config.yaml
num_hidden_layers: 21
hidden_size: 128
num_attention_heads: 2
num_key_value_heads: 1
head_dim: 64
intermediate_size: 256
vocab_size: 8192
hidden_act: "swiglu"
norm: "rmsnorm"
norm_place: "pre"
norm_eps: 1e-05
positions: "rope"
rope_theta: 10000.0
rope_fraction: 1.0
qk_norm: true
attn_scale: 0.125
bias: "none"
tie_word_embeddings: false
parallel_block: false
init: "trunc"
init_std_qkv: 0.0462
init_std_o: 0.0
init_std_up: 0.0462
init_std_down: 0.0
optimizer: "soap_variant"
learning_rate: 0.0061
beta1: 0.95
beta2: 0.99
weight_decay: 0.033
lr_head: 0.00925
warmup_steps: 132
schedule: "wsd"
decay_fraction: 1.0
decay_shape: "linear"
final_lr_fraction: 0.0
batch_tokens: [16384, 32768, 49152]
max_seq_len: 512
doc_mask: false
train_tokens: 191200000
max_steps: 6001
dataset: "wikipedia_en"
Each number is 50 + 15 x the weight over its row's rms, rounded and kept within 0 to 99. Layers, rows and columns count from 0. The size before them is the row's rms in percent of the matrix's.

# q: layer 11 attention query, 128x128, rms 0.225, rows 0-16,64-79, columns 64-127
# k: layer 11 attention key, 64x128, rms 0.205, rows 0-15, columns 64-127
q0 067:39 27 69 45 51 61 22 46 38 47 56 29 28 68 56 58 29 65 57 60 55 41 14 50 49 53 58 36 60 37 65 58 56 58 52 53 63 25 49 69 41 60 56 64 64 65 51 47 27 38 46 57 58 35 41 58 48 43 78 68 75 35 48 65
q64 084:54 36 59 32 29 66 43 45 38 39 65 70 46 77 83 32 34 70 73 55 65 56 23 54 62 71 71 13 32 48 52 54 49 33 67 54 53 47 61 31 55 38 65 73 58 62 59 49 52 50 41 47 54 48 52 63 45 66 85 44 45 29 67 45
k0 090:43 45 87 27 40 42 41 46 70 61 68 28 88 64 50 52 34 65 68 41 64 67 11 62 65 43 84 35 34 50 76 53 32 53 60 51 64 46 36 44 38 40 69 76 63 74 41 58 53 51 34 48 73 57 57 68 50 44 82 52 59 33 61 48
q1 104:46 52 49 30 66 73 54 50 82 70 54 45 65 68 39 48 86 58 51 21 43 53 18 65 70 36 37 60 58 36 33 25 73 62 37 28 37 66 89 39 57 76 52 31 38 44 52 59 64 50 45 60 41 67 41 60 50 49 40 43 38 66 52 72
q65 078:25 41 39 43 54 48 46 53 46 39 65 27 56 54 49 70 67 27 39 45 57 54 25 52 61 60 20 61 53 55 47 33 60 56 22 45 27 43 63 49 57 61 27 84 13 55 47 53 65 50 53 54 83 65 30 51 59 37 52 33 53 72 52 70
k1 100:36 49 29 74 64 46 44 50 32 48 22 49 31 28 28 63 46 50 33 53 54 23 67 21 47 51 44 79 75 56 24 55 61 54 48 36 54 39 43 72 53 74 23 33 43 30 33 59 54 49 39 65 43 56 52 35 63 60 34 38 38 76 39 59
q2 089:43 63 40 35 58 50 44 37 77 57 38 24 35 38 30 64 66 39 34 48 89 46 37 49 64 55 27 48 46 37 31 35 54 72 49 62 41 45 75 54 22 33 38 43 67 51 83 50 38 69 78 58 48 58 74 59 82 38 42 34 54 68 66 34
q66 083:68 65 49 69 52 75 75 44 47 35 32 34 38 22 28 61 54 44 79 25 46 38 49 58 32 42 40 66 45 60 72 38 60 52 35 69 33 57 64 49 45 52 40 53 33 28 73 48 42 42 44 52 38 39 43 24 62 29 28 57 18 50 61 37
k2 083:45 45 41 58 28 50 42 53 42 62 69 49 63 40 44 42 35 59 46 23 52 21 37 35 36 51 57 68 30 84 55 26 64 09 29 58 53 40 12 59 59 44 29 84 53 63 57 48 24 61 61 30 49 44 32 65 57 42 42 36 61 52 30 60
q3 086:51 48 37 47 49 69 79 55 53 45 20 43 47 38 41 69 52 41 40 84 37 32 39 46 71 52 34 68 74 54 47 50 38 51 27 74 42 27 61 43 54 45 46 56 42 43 47 43 12 21 66 42 74 65 46 47 59 38 39 51 46 48 47 76
q67 067:39 57 32 52 35 67 65 74 43 56 28 45 58 64 50 46 38 67 75 66 24 51 26 79 65 49 40 22 30 28 69 19 30 57 53 80 55 33 67 51 41 58 55 62 44 71 50 65 30 29 51 47 33 56 40 47 75 65 58 64 39 39 53 38
k3 106:80 35 66 29 62 38 46 30 64 28 48 68 71 60 76 30 50 64 64 35 44 68 38 74 59 18 85 37 37 53 48 55 25 03 65 56 84 45 63 69 42 38 61 67 38 51 43 44 58 50 42 67 73 51 40 67 65 59 75 49 71 52 69 37
q4 094:61 37 51 34 41 48 59 35 62 70 61 56 48 50 51 38 39 55 39 52 56 46 49 67 46 75 64 35 36 40 46 55 46 37 35 54 22 42 60 68 40 63 50 53 53 34 57 42 66 53 65 45 57 39 59 32 70 38 66 36 38 56 37 53
q68 086:59 47 66 61 49 56 41 69 41 64 63 38 13 80 64 48 30 42 61 42 55 64 51 59 47 43 36 59 48 51 73 56 75 38 60 62 39 56 42 30 43 47 53 23 32 38 37 47 75 49 55 70 52 47 58 41 61 45 56 36 26 72 29 46
k4 094:27 44 43 43 26 65 26 66 48 70 62 53 56 41 47 50 53 51 32 37 53 52 49 57 40 56 60 40 58 57 59 58 29 36 34 54 55 30 31 46 46 59 51 35 62 33 40 54 16 56 68 58 32 47 19 14 63 36 46 73 34 44 35 75
q5 085:53 42 45 54 25 31 50 62 35 59 59 24 40 53 56 77 36 62 46 61 52 23 48 59 38 42 33 36 69 80 40 57 64 48 47 70 19 56 22 81 29 68 58 61 52 46 49 65 51 47 23 37 36 56 68 44 62 69 51 66 43 51 69 56
q69 102:54 64 34 51 39 42 36 51 23 29 44 46 37 36 57 79 30 71 48 56 50 20 34 32 66 62 37 56 45 44 59 23 53 32 62 28 47 38 50 56 51 63 36 44 53 42 49 51 52 63 66 62 54 47 18 51 48 78 53 71 51 67 45 46
k5 099:34 50 22 58 71 38 65 68 39 36 36 69 56 48 65 41 43 62 57 65 32 58 48 46 34 39 32 64 12 53 29 31 46 49 60 60 54 60 46 24 69 29 31 52 67 38 34 65 64 47 54 54 36 57 73 55 41 44 49 44 63 42 59 73
q6 075:37 60 38 53 41 52 76 55 47 49 53 41 59 38 35 47 42 58 60 76 62 45 59 27 65 52 27 58 46 45 34 65 43 49 39 60 34 28 52 56 45 22 42 51 27 53 35 24 70 73 60 34 39 40 61 33 48 39 45 39 76 41 18 65
q70 081:31 35 51 69 35 45 58 43 46 61 20 38 36 33 14 74 43 63 37 35 28 57 66 28 52 42 49 53 52 37 55 63 45 63 53 48 47 65 86 46 67 58 34 51 66 51 51 38 47 52 78 69 59 39 48 58 51 63 30 72 49 62 51 54
k6 081:65 70 42 62 60 20 42 62 35 52 39 54 30 23 54 76 63 51 37 52 38 30 58 28 56 46 26 45 52 65 76 37 40 67 31 45 69 68 52 58 74 58 51 39 53 52 55 62 46 61 40 59 34 78 41 34 39 62 42 43 40 50 63 51
q7 080:62 65 60 68 22 43 50 47 32 62 28 27 30 27 43 62 52 60 57 53 44 61 33 29 56 66 67 57 61 63 58 64 43 41 82 64 46 39 55 49 65 36 30 37 51 71 88 43 14 53 72 57 54 70 78 56 76 61 26 62 31 51 60 56
q71 065:41 29 27 67 79 80 38 50 25 72 51 58 70 79 50 43 28 54 60 80 32 47 61 67 49 66 29 56 62 33 33 40 50 32 46 64 76 43 41 55 40 65 50 31 16 54 59 50 40 73 36 24 50 53 74 52 30 49 69 51 47 53 39 41
k7 098:49 24 31 70 45 71 57 64 43 68 44 46 51 55 68 64 44 53 32 46 63 36 76 41 41 40 35 47 68 50 42 66 86 44 35 41 56 44 68 64 51 37 55 54 44 37 50 61 59 57 55 42 28 58 76 56 38 57 30 58 55 91 61 45
q8 067:50 52 40 61 34 49 48 33 52 35 64 56 62 61 39 59 50 66 39 22 45 32 33 67 70 64 52 36 37 58 34 20 51 47 49 29 43 39 67 63 52 64 43 54 43 55 68 54 77 51 80 40 57 55 26 77 38 48 56 42 74 44 45 29
q72 056:53 27 44 32 27 52 68 47 45 62 71 51 61 53 54 70 56 53 48 22 48 47 39 60 43 50 45 52 64 46 35 56 45 32 74 53 52 51 58 58 37 62 60 48 36 53 68 54 55 76 49 43 88 52 52 70 21 48 55 31 59 53 51 75
k8 097:67 63 46 42 45 53 71 44 68 65 72 51 89 64 52 56 37 51 58 40 58 59 21 59 66 51 88 43 21 36 64 66 49 46 46 41 66 54 53 54 34 35 53 60 67 75 53 58 74 36 75 54 70 34 40 71 43 46 64 81 36 57 50 50
q9 096:77 66 64 34 49 39 57 21 42 23 56 65 40 27 67 25 54 57 58 54 65 41 26 49 61 57 58 53 63 43 25 43 47 16 47 83 43 01 68 67 46 59 27 48 35 62 50 45 42 45 41 48 50 40 39 49 55 63 37 68 20 28 65 29
q73 098:48 56 34 50 48 50 60 46 34 40 48 47 60 32 61 48 18 52 65 63 59 69 34 39 24 25 24 69 61 24 86 38 40 52 19 41 34 54 61 63 40 50 34 41 53 59 27 58 46 42 52 63 69 36 38 31 88 55 49 42 56 46 56 40
k9 086:49 31 39 39 68 42 46 41 81 87 55 55 86 25 84 38 50 49 53 27 68 50 40 33 59 47 35 64 37 43 56 53 48 50 47 29 38 33 37 43 60 52 62 69 76 46 46 39 52 43 49 60 41 40 55 72 41 32 61 45 47 31 90 74
q10 095:51 66 47 54 62 62 71 76 48 86 69 70 59 61 59 37 45 24 52 53 53 47 45 95 62 40 62 24 51 68 43 39 34 64 75 69 36 57 49 52 69 72 44 41 63 47 47 51 49 71 46 78 53 29 48 87 57 38 51 63 55 66 63 39
q74 102:57 62 62 55 37 56 54 55 48 58 52 41 65 67 50 52 55 60 64 21 64 66 55 53 43 68 57 59 40 82 06 39 39 47 69 72 55 61 38 26 29 47 87 66 48 56 61 62 40 81 62 61 35 73 59 34 61 49 78 79 54 38 38 46
k10 091:61 41 32 49 77 84 51 50 44 64 40 64 35 70 75 42 38 45 74 77 42 39 43 54 55 42 49 27 61 57 67 46 56 58 48 38 83 82 24 52 64 39 48 50 68 51 28 67 35 50 85 55 50 71 28 56 46 49 66 56 76 37 56 37
q11 085:65 40 57 35 63 67 68 52 86 86 42 30 78 48 74 40 40 52 58 43 47 52 32 58 47 36 62 52 67 29 57 60 40 59 61 73 59 21 63 82 51 62 57 52 45 52 15 49 56 49 61 76 54 47 28 41 51 28 47 56 53 32 60 62
q75 079:32 56 61 55 80 47 63 30 36 44 31 77 48 53 40 60 42 49 52 55 56 58 21 61 60 57 57 58 58 40 85 51 50 53 50 69 51 81 87 41 35 69 55 25 34 52 67 56 61 47 78 62 55 38 32 63 56 34 55 65 32 44 54 40
k11 110:56 55 66 28 46 58 50 29 76 32 50 51 56 56 47 43 09 50 79 50 36 58 51 16 52 54 71 55 78 51 64 50 53 58 71 38 53 48 31 55 70 36 69 62 31 46 50 48 54 37 26 50 49 40 26 59 73 46 78 56 45 47 46 39
q12 085:41 28 67 49 72 57 29 28 70 22 55 56 55 57 46 49 24 17 49 49 57 75 70 38 63 51 45 88 51 28 45 49 59 43 27 54 48 59 31 35 51 57 37 34 77 31 51 49 40 17 47 61 35 76 52 50 41 34 53 57 68 65 57 31
q76 097:67 58 53 86 48 48 37 38 47 36 54 37 58 44 47 63 41 38 06 53 42 46 55 76 48 25 55 78 88 43 45 30 87 64 54 39 37 69 52 38 69 79 47 63 63 66 45 64 18 47 50 39 51 39 47 49 48 74 48 40 48 54 45 37
k12 094:35 60 48 56 37 36 54 47 74 40 39 59 55 24 31 40 49 74 56 99 43 23 56 40 55 49 19 60 56 48 59 60 39 50 52 46 45 42 50 71 55 60 35 62 63 54 22 40 43 38 47 35 67 55 61 44 43 36 27 42 29 71 70 72
q13 096:48 54 54 51 62 28 47 44 36 84 47 85 27 60 29 76 39 65 39 59 66 42 53 43 59 43 52 31 67 66 63 64 34 27 59 58 55 55 27 54 61 25 54 76 66 39 62 46 24 54 45 50 49 45 36 51 29 21 61 61 34 41 43 51
q77 092:66 44 69 59 30 24 45 57 35 43 65 56 68 49 54 60 56 61 42 75 20 48 65 29 53 46 35 47 35 31 51 66 57 17 84 39 64 50 68 63 78 59 51 72 62 65 51 48 76 57 35 70 52 28 58 37 47 73 50 40 71 47 49 42
k13 100:45 45 26 51 59 60 63 50 53 83 49 37 44 28 30 65 51 46 24 53 40 55 73 46 48 54 00 60 63 57 58 39 63 57 00 53 71 30 49 54 63 62 52 35 47 46 64 45 52 42 19 63 57 60 85 50 49 47 41 23 44 72 48 49
q14 122:53 54 56 54 36 51 51 62 22 37 58 28 24 31 60 79 39 70 60 50 53 58 40 41 34 37 31 51 62 34 34 28 67 66 36 40 61 86 32 44 73 37 44 40 42 67 44 80 57 29 12 54 53 40 63 48 45 59 68 06 58 38 56 36
q78 106:46 47 37 35 54 41 58 57 68 63 58 45 77 64 42 73 58 33 54 72 67 38 20 66 42 52 47 62 47 56 64 32 46 36 00 78 44 53 67 33 65 55 45 34 40 48 79 83 39 39 43 35 45 46 33 52 32 58 42 35 41 73 35 64
k14 111:17 75 64 46 58 71 61 37 35 40 42 61 47 33 32 19 65 74 72 62 49 40 65 16 75 39 55 57 48 46 35 53 38 86 21 41 41 53 09 63 38 42 44 55 61 52 39 20 57 61 55 66 52 24 55 61 43 45 43 57 40 48 54 51
q15 081:27 54 49 28 34 65 40 66 35 48 25 32 49 48 36 70 22 52 36 94 35 53 52 48 70 53 43 66 36 39 39 41 38 65 67 44 41 91 35 66 64 44 71 62 54 35 46 42 36 43 44 45 30 47 74 44 60 57 49 45 34 47 41 28
q79 085:42 49 50 61 47 31 62 48 37 58 47 63 43 33 54 74 31 56 56 48 62 63 41 54 63 35 45 73 53 67 38 37 64 55 69 65 39 66 49 38 44 35 61 43 24 63 41 49 59 37 40 53 44 54 52 32 77 62 57 43 47 60 68 57
k15 096:20 45 40 59 27 55 64 62 34 59 67 64 33 35 33 80 47 61 38 59 38 51 72 77 51 46 26 68 57 45 45 57 49 65 11 55 28 51 37 47 61 52 34 57 55 51 63 63 11 51 43 26 57 44 47 45 71 54 42 60 80 38 33 82
q16 075:29 55 85 44 39 54 49 36 30 29 24 69 64 35 70 55 63 40 45 64 66 41 42 40 38 66 48 47 72 47 33 47 53 72 65 51 64 54 41 60 45 30 53 55 37 53 17 27 46 62 39 34 34 34 56 43 47 54 59 74 39 50 47 38